Each number is 128 + 32 x the weight over its row's rms, rounded and kept within 0 to 255. Layers, rows and columns count from 0. Numbers have three digits each. The size before them is the row's rms in percent of the matrix's.

# q: layer 5 attention query, 384x384, rms 0.0587, rows 0-46, columns 320-383
# k: layer 5 attention key, 384x384, rms 0.0566, rows 0-45, columns 320-383
q0 094:130171142080126114130115127125124075085116070120191128190129103140152128103115163192174119129143080108123110085146082124160081088172072171178172079106140137130133149089105166124122127141110138
k0 097:117158184142058121091126166167128075127129143136182127157133090155091130181108151182103124105131143088133142076116129158127082159132124136187199127086073113170101192125142117102139074148096125
q1 095:068107159119129127167074131079137209159169130211115102092188091090121158120157195182072083149138105109145123087107168125101132102133119118113158123118138117129137099137069158122117166129114094
k1 097:124142159080112090129109194132162064172175117113091078116168131130124112152129158151122112174128193122095128121037204122153142161130093124116131141171138181131095137105140147072151176102083151
q2 096:100088124084132132122145147202113102119081072248137126128078079115104076168126165163126136096109127081099120124143105140031164154160118116181106111091100143126129102161128135063166110122151142
k2 095:124162117116178107087173180176080100142156133119140089150159110148126095185076113065064124131103149133137134076075142111118131127114149116177059067129184135131128120124126109080113131135139127
q3 096:147145149125115105183074158113146118122116124149122124119107120089088119182203159175077106144130152138091160121126124072128197098124163146095134158055130106137155134177142112174167154122102115
k3 094:098119089152127093165136138059138149148081157151045110121111147189128158070165136125144071129088147126154178144100111143070133160106108056142130111171129198141112140138199143139175180096131113
q4 094:164156096175146144141127146141137167132102166091179130232163095137125120160132139089117139156151094150134087124160111133113184144154138119111025166132080147109148074151134154139156102104148144
k4 098:136179129119148143095133168102157179094112148120137097107157118225136100127114154098145148100127159125099153117150073161105112126145093102114094126155095113140134089105188173195104145181170128
q5 094:075103115122115115142078123138129080092133174128147103087105181147169120152086169073122139121124171222114130132126054123110190205146156134161139083162143084114108162122174099165148089104158132
k5 100:109125070100096086143115131149111147071135136093091189041156166133129127088093087114084108153155144118171157103149093068132183141145119086127129153087116096111157145133139118139151176115133055
q6 097:098162099153105101138148158146119157080148144151126142157127189100175147120106054166218159112121075103180088145068132091123168131080151169129111154140105111155155111110124146164088143100108113
k6 096:167142110077126158166157144122113082155155110121132117099168228103199176112145155101130113145117093171122217143117109096124132099189132191067093145162134129135160130080109125113126142106090182
q7 093:168073083115111135136143187110125112053160212115150145108152092119093085145171097119127107125150140086169121159159161105131123087105109115137155070091158110127133120155075115132134142117088158
k7 095:050104162192128147148135138159074109133167104117127058191164084114148124125117125093169061138152105168143144131113125150103161085117189104134078054069100166148125147147150137109118112176139105
q8 097:168157162104138111122089121131052181167137109111094176122132123093131132140117102108109125129048162117119168095138130109067132137104144155166088181137140160128105096157039123140075147086177092
k8 099:170149073120068095139125136110056149131158139072133174137101119102080141163085111117088108112072120141104144119151133128188124153114098156149114146154192169122085114054109165183127116125141101
q9 098:137078127111144084174114066122164205149155117135149179106089110145107134164139152173103137094115140149133111162158110068096167150141069117113138074118099098116180119116071180126097097201109111
k9 100:154088160133109104150130138131126117170130078139150184128152122118114172133123078155147098118099098109145092096084076124076127103134139143174192052128159148136062158094161145098087112121118117
q10 090:157074087080167113148165141158086130122171125083144090107087135115169109179091170122117141147126091103089105095097097181130142095135121141086106101122148110189135172104158103094207143104134083
k10 095:130136159149079125142097142131133101135124146064118117137109110185179136095079155101146255167155159038101124150089095116123116162135086111101147026092143079149156141117173117153126125144127071
q11 097:099193214199169166087137162096110127155118157150129093132104116107131138180098108178126139136099073068128150135107138155125155111085190124095102118148109148103083125152141094097103185093088154
k11 095:155174168107122159100101149158151136129113108075079179123133128175136135104146154150092080146124098149137059086129083073132109106129176120172101145171145144153150061148133114158145125090094160
q12 093:120127212120090143130174091133129110074114121150123145115127154081115149105168125095153121120067121080149196061137129143073209186110111088121153116134135146130149126133113167167095097103141155
k12 097:096135160070109148099140132122154083079139100085163178127149149128133135080170090074144211108095105165158169121114177100185148195145164136149132108165154159130116146160081140160096127144153132
q13 096:124103102166117072144141120136143147170099084145150149105124186133074154081152149144095147123095094153177188132128090088150152095135097118159177128190155134085097099144138113108133179140102117
k13 096:110128091141100136082080130145107109147086135095142134145088198157091098169115154133120136125133104088127140100163100131102113111138106163130130158146175177066059048172113118090173160060155141
q14 096:085098098078136094098138129176195160215153120153177171153144121096154100170133155119177133167092168140181129112107099120085133100130113099123179146158116123172118089121136164196161145117108151
k14 097:033172161121130157142158105139188158097168129130128131111117123096197115154144152048136170071126055114131158133133084152161147108080139099165095153195097160105138105127165146164116131155086113
q15 093:123157108168097150170194155153184098063144170093090128118063087155107152095090135125139158123132164118087173166188135129133129174129081179207070157174099077126116163125140085102116179158089109
k15 097:149107134173129145177111144184147114112139159057188126221021071108128140088113080094114162142092132142146151112170107100104106140180104175105112140148084102156065114150128082085126150086149112
q16 093:146114119116105127090138117111129127146124137159126133116104132142127106079122129093094157089186141173104125146175134128173139145163142103116148085071155118179128080196155107146151123121091077
k16 098:114092166072113121141138072141138134186172158110097178113126113129103099158095100167113092130199122105143099164182063157123158127141109176122105132162116091115099149104084189075146145176097089
q17 095:130116166106114097148143113144187154124079115145133052169084097087151151140096161179164083144103156174082117129130139082134171152160166135082135104134095132161083165121135116180170189129106159
k17 096:118136059066104130168110135153147115093077162113184103180119128142100097131146119139119116141143170136152127142087188136166150077198156109071137114136120141112107124141076177169092141120122212
q18 094:097159117121120089119179158146051122147174132143155132109175167076111100119126117143143032101114090168139095150105171135142150160131064112118163124159088150146097107064201119152072109177100087
k18 096:124160110132088120109124127096143090093116056105071082100093122141126087129135133092157102112120136115121120102162147178116129169125049156128142145148123152134134120142156123167089149174120143
q19 094:179078143202182093133125156175127159178192127128100125129104192128159151107101139118092054115168171086196145096145070111137080149088111157106137151155074137072069168118172090110074126184133153
k19 098:119158123138116169139144153126157120147168184128179160074075144161134075114159166128120191085078166089151126119146144143120129155079166147153146095130124106137176171100182109180088077146098122
q20 099:082126131106104139193103129140129107137128098096114074165121095147137147090149137109050087088091161150088144147097050087161132126147133171128108133134121090129106155133144146190103127117101123
k20 098:104137052155160125136118105157127121158149136113164136148109119106161149165121096133148110115087108191123091155198092149134167087140154093141112148117136110137116104125164091092084079166100166
q21 093:135082126099050117129160165141182143147125171166133151102119138122123191127132073130135134141155143166110130179095094115176117126122090118175121151088175066139162127148170106116131077134138137
k21 093:099101089138131169161120202147158105210132164092116100171179092164107141131169142129161131145151161102208132086168127181096121086131164149164177177135138081089103163070174133126126145120135159
q22 099:104146126093107013093100132104135107094223140144129094128133120135088141093166101120183091112137196123112190109166146120125118179148118136057093117094071094153187103100143102100092144139162180
k22 097:062142108130115089133141126102168109122143166122106126162090188091185123145168116131188093125077149202114137168144145119059127112135047170157121102141119132172168147109205153055123145220169141
q23 095:054169135122092138151155125121069083166132122152100116116104168151118134105106166119132160108152119163120106069069172099124130122138134122128107159143179164131140147146132101115159054125114093
k23 096:143105141130186081125147114116113124092138126122090083124142117115091167066133159150159178122128111134113042133125142111156176117135153190128068082144111110146143159136086051117104115040103133
q24 095:155165082156118115066131124116145128094114176099162116085140074118151161159205200183128099155117136156187116120072123129103105109093117118133149109091172154145182068099052090119179068128120080
k24 097:173071159114142086099127094098140134101178172200180135143137108149184202170152150161117127121127209130133133051110071150126161128070141126030167084168204119137122109112184092157149051136140148
q25 097:126076131142116106133142158121086122115108138115167026183140134174118100130102173065099151107078147134192163142168098086042156090185120188122121158112117087129100166131105128133122127070138130
k25 099:109101136182084195114101139165093069149105084155127089113100150146143124105154161114074160176110149118147142105190135076088122141157168156123130174170172141103144138112134105095145090116169103
q26 095:120138124136147192144068127110151135120176124159121135194174124122092098140122176191144158106156128114126142115161177067135153168054155131121131153039164124100134162112151099161178109148110143
k26 094:166155071152115112110126090188106176110122119051090135180174172153168140143120173115116168162213183111084116132131183111071092162115146111047133124101192105128116163121144126173167129090117121
q27 093:107195107121151211117130112162129124080134115165131100126156165123183147111143153137176137193115150085099122168151140156104121114132138129147134106075094126158127120056125129156158158121070111
k27 096:111151115129113109095114136150143140148073108091143125172219142094128058123123169156153164186099139097152196138166119195108143058131157148144124081160107110096106165121150141097116148154146162
q28 094:150127159097139113077156179137078135180172102122133169153141112147130161136124090145128055093146144115086098103138121136133103162162136118155148087175121172120092098129177099108171100131124123
k28 094:094147105069115101122114153147116073084127107163124133137136099126100141184142110126158091082130128075125102126051125084183127158099167133111138146111102151167188137127180139123125148167137083
q29 096:091124155089177119126117100099125141115115119052138118121119115081127134140133100086149111171077116132207145148111119138131092170029192173167178100111074176194068097160114158133106072114207129
k29 094:126161161161112143115141092098148058157139154098065182137119108109137133133123101103120140159097159102176141136095055133173128143173182171165144107119099143143065093175133120152138087105169099
q30 097:132136112069150131135135108099113167151149150146184177122163095174087153144161058117132159098120111165081129140114150149041156146128131164128093142146178174161084130147116087122090064098190108
k30 098:101130105114095117090113173175169200171160151074182137121129094115125154156138066117091081106149113146123145103141126098135101166133104160148100149102096139112160080131098112085100108145134109
q31 094:139110093141105084122190099080119108177173120144115158103095093149102133119171171132063135147076129128098186122141160111161137162166113178184108132112089123112115165106117138130143062111179168
k31 096:114079150123146185169107161170144165128147137113162179049148114098060086158158154092123104141085137115140118135102091129103147191128106152122144085128092197134111129134129142085113150085105096
q32 093:151132086135082129142105090182105126080149088108177164114129115152114182104105105088109121086137160145180153149143126099142104150041134161084115138159170143156123121192148180129171157132161160
k32 093:106152179147126197073204107175080108105139119021124155101125056177074129100138147141192134160119127108064134177115098065153141107067095144109105139099097123131159145080113090123123142094123108
q33 098:110148107108151126102110082149120123154120192167165107140185057122152088118155108192099167129103152085117119038131131142150117174144121096187157131133129174078106154146116185162114145081144130
k33 100:118145184177137110068084187131142170141138097150095175058174123134144142153163173137102113184104130106076168117119079168169128097164165141126110094134114099123133134135071132129117157081148121
q34 091:141077081086141109125095137138112151164159160124123111083182101191110125135127098122100132134171123089139103117100123178134163148077143146136115122105126116182155125136167130170140111132165107
k34 094:099090114149150153110186130139155093221099095153095153105117172184119173115159094088077122137070148118133126154121143168078121172139057193044156103135143149150111193114134166134116097149171150
q35 095:030146102099127160142102132105101098146127197161077134109172153166111086096157109130133149040090112138133164148164069134061109019094096105136138162168115081141113140126118199126142096106106124
k35 095:089108137113170098120094076110125132130102160098035179164147066202091141105093184139170167077148136150136165143178165067058159113097120064119096149120119097124123132129060081128123168124103126
q36 096:161155155188098131165142119160093127096109149087141111107086074167127140133183116126132111129181103077135120113092141150178114138040161145154096137115137160102093085166084197128150138135194151
k36 095:141113161159088060175149134135139154150101067160129201117119151124148107191125146186152102119117108120124112104132152109126093140126142141097168159129072185182155130158089159102095078102148136
q37 099:146101142094099163059145164150133073074124139118127190168080159146109162085161098158162171096135174094138145128139126131140158150100097208105092152133163164083140117145164227161120091119085096
k37 101:153067139143072115123135149145107171122127143189130127122194134111072156098147157060143050081124180108116097135109178175142152193145131188109094094193130117148092123103116133078152129122154090
q38 094:125158093092140121064112141094126136093120180165118165120105139189147151094138221143040084178100165155117155135149168121091141093134110132151118134063123137155083128119155115162111039076115146
k38 095:084123080121138159112132131149158125131202126102066176142099154142142191093108160136145167162085136058109125111152139107120133146137073094121123125115144159208075125128105141153091128130089132
q39 097:164174078126114143140131145213126102117202099086113159150120114119127116146058147119100164167115181155150158121092130108166143179086137078081134137113114114124116066130153157130146143117061149
k39 097:123096168068143099122135132157135164067116125112129132100081102154159182089125068124173097123110113156107101119182187092098172209132108127114121082114111129175114140138098145122100127117162184
q40 096:086154129082073089140109110162155124134126081137170151156107118098099144101104148196103106151157063133147105149086085159145130126105124151116150167135089134141172138124081069107042105148085090
k40 095:102082078212097185145137110126147152149164101132114104184122136151091136108115058121093108087104086146169092132131104083206120157182150160125117104128127162082141113080076119145106059066107128
q41 096:136089153123123140109081097091116085153080068141142104132088115107130107103126150151096121103104175131101064151119090173130131155151135182113135118142139134161145109123134178126119132141105144
k41 095:175111098090143175093123132130154114073075109152124124165196104085114092136095127163087152116107144110074081135095181122154150148146119093094124097079127142177148111152122146088149154175139137
q42 095:149116161080190107121135152173144094129071106137115138176091107102094186125130119122151181163182084114134151118134083117134060083138126107175175103139157164100089108047134121136098090124126124
k42 095:205128189120112155075137190155183080084100122172143124145125150070197129159122094165143163132127125119150150111171106074148116135136177097199119110116090103151086150071123072206114110157169115
q43 094:115117136131119161083188154088068102093107123154189164100097110135137115127136120143123086095136117197104168114094154172185153131102137119138036119082165157121125093124142082194133124154115108
k43 096:107154122093140133102134115130115110180129123085139097154144166110067122138102128127173137080120160189094136121123136038095157121117177137088135094092152129121138109128133077133147151227125189
q44 097:181148078112173173141149193108157162119104152164175122153169169077090147131114105108060086070156164124137097056132128089085127133101163114152109125152109163122135129157095167168113161154080153
k44 097:132143125140102105190128111140167130116144177102130139086150150169107142164126138103136117127140105110094141125106084158154086115175223112103116108148064180162165124151130234167126159135112186
q45 093:126107200101107136158200124092130136180077077102196122072121135097108131176118083145073105047151130163151159169170169124142070135057124109156100134150111110065168086061123090142147102150130138
k45 096:104125178133104141155110114160172167174182111090119034142085170127095154088126086114127095119066147059107180125103081066166152143077130123120106137104189152162107131127121139122093061197147132
q46 097:121165084162108181122070069099098098170145158142118161161124038155085109192076106146167165128130117133166185119135127140123085159131125100118087162118120127150144159136085105113199188114178107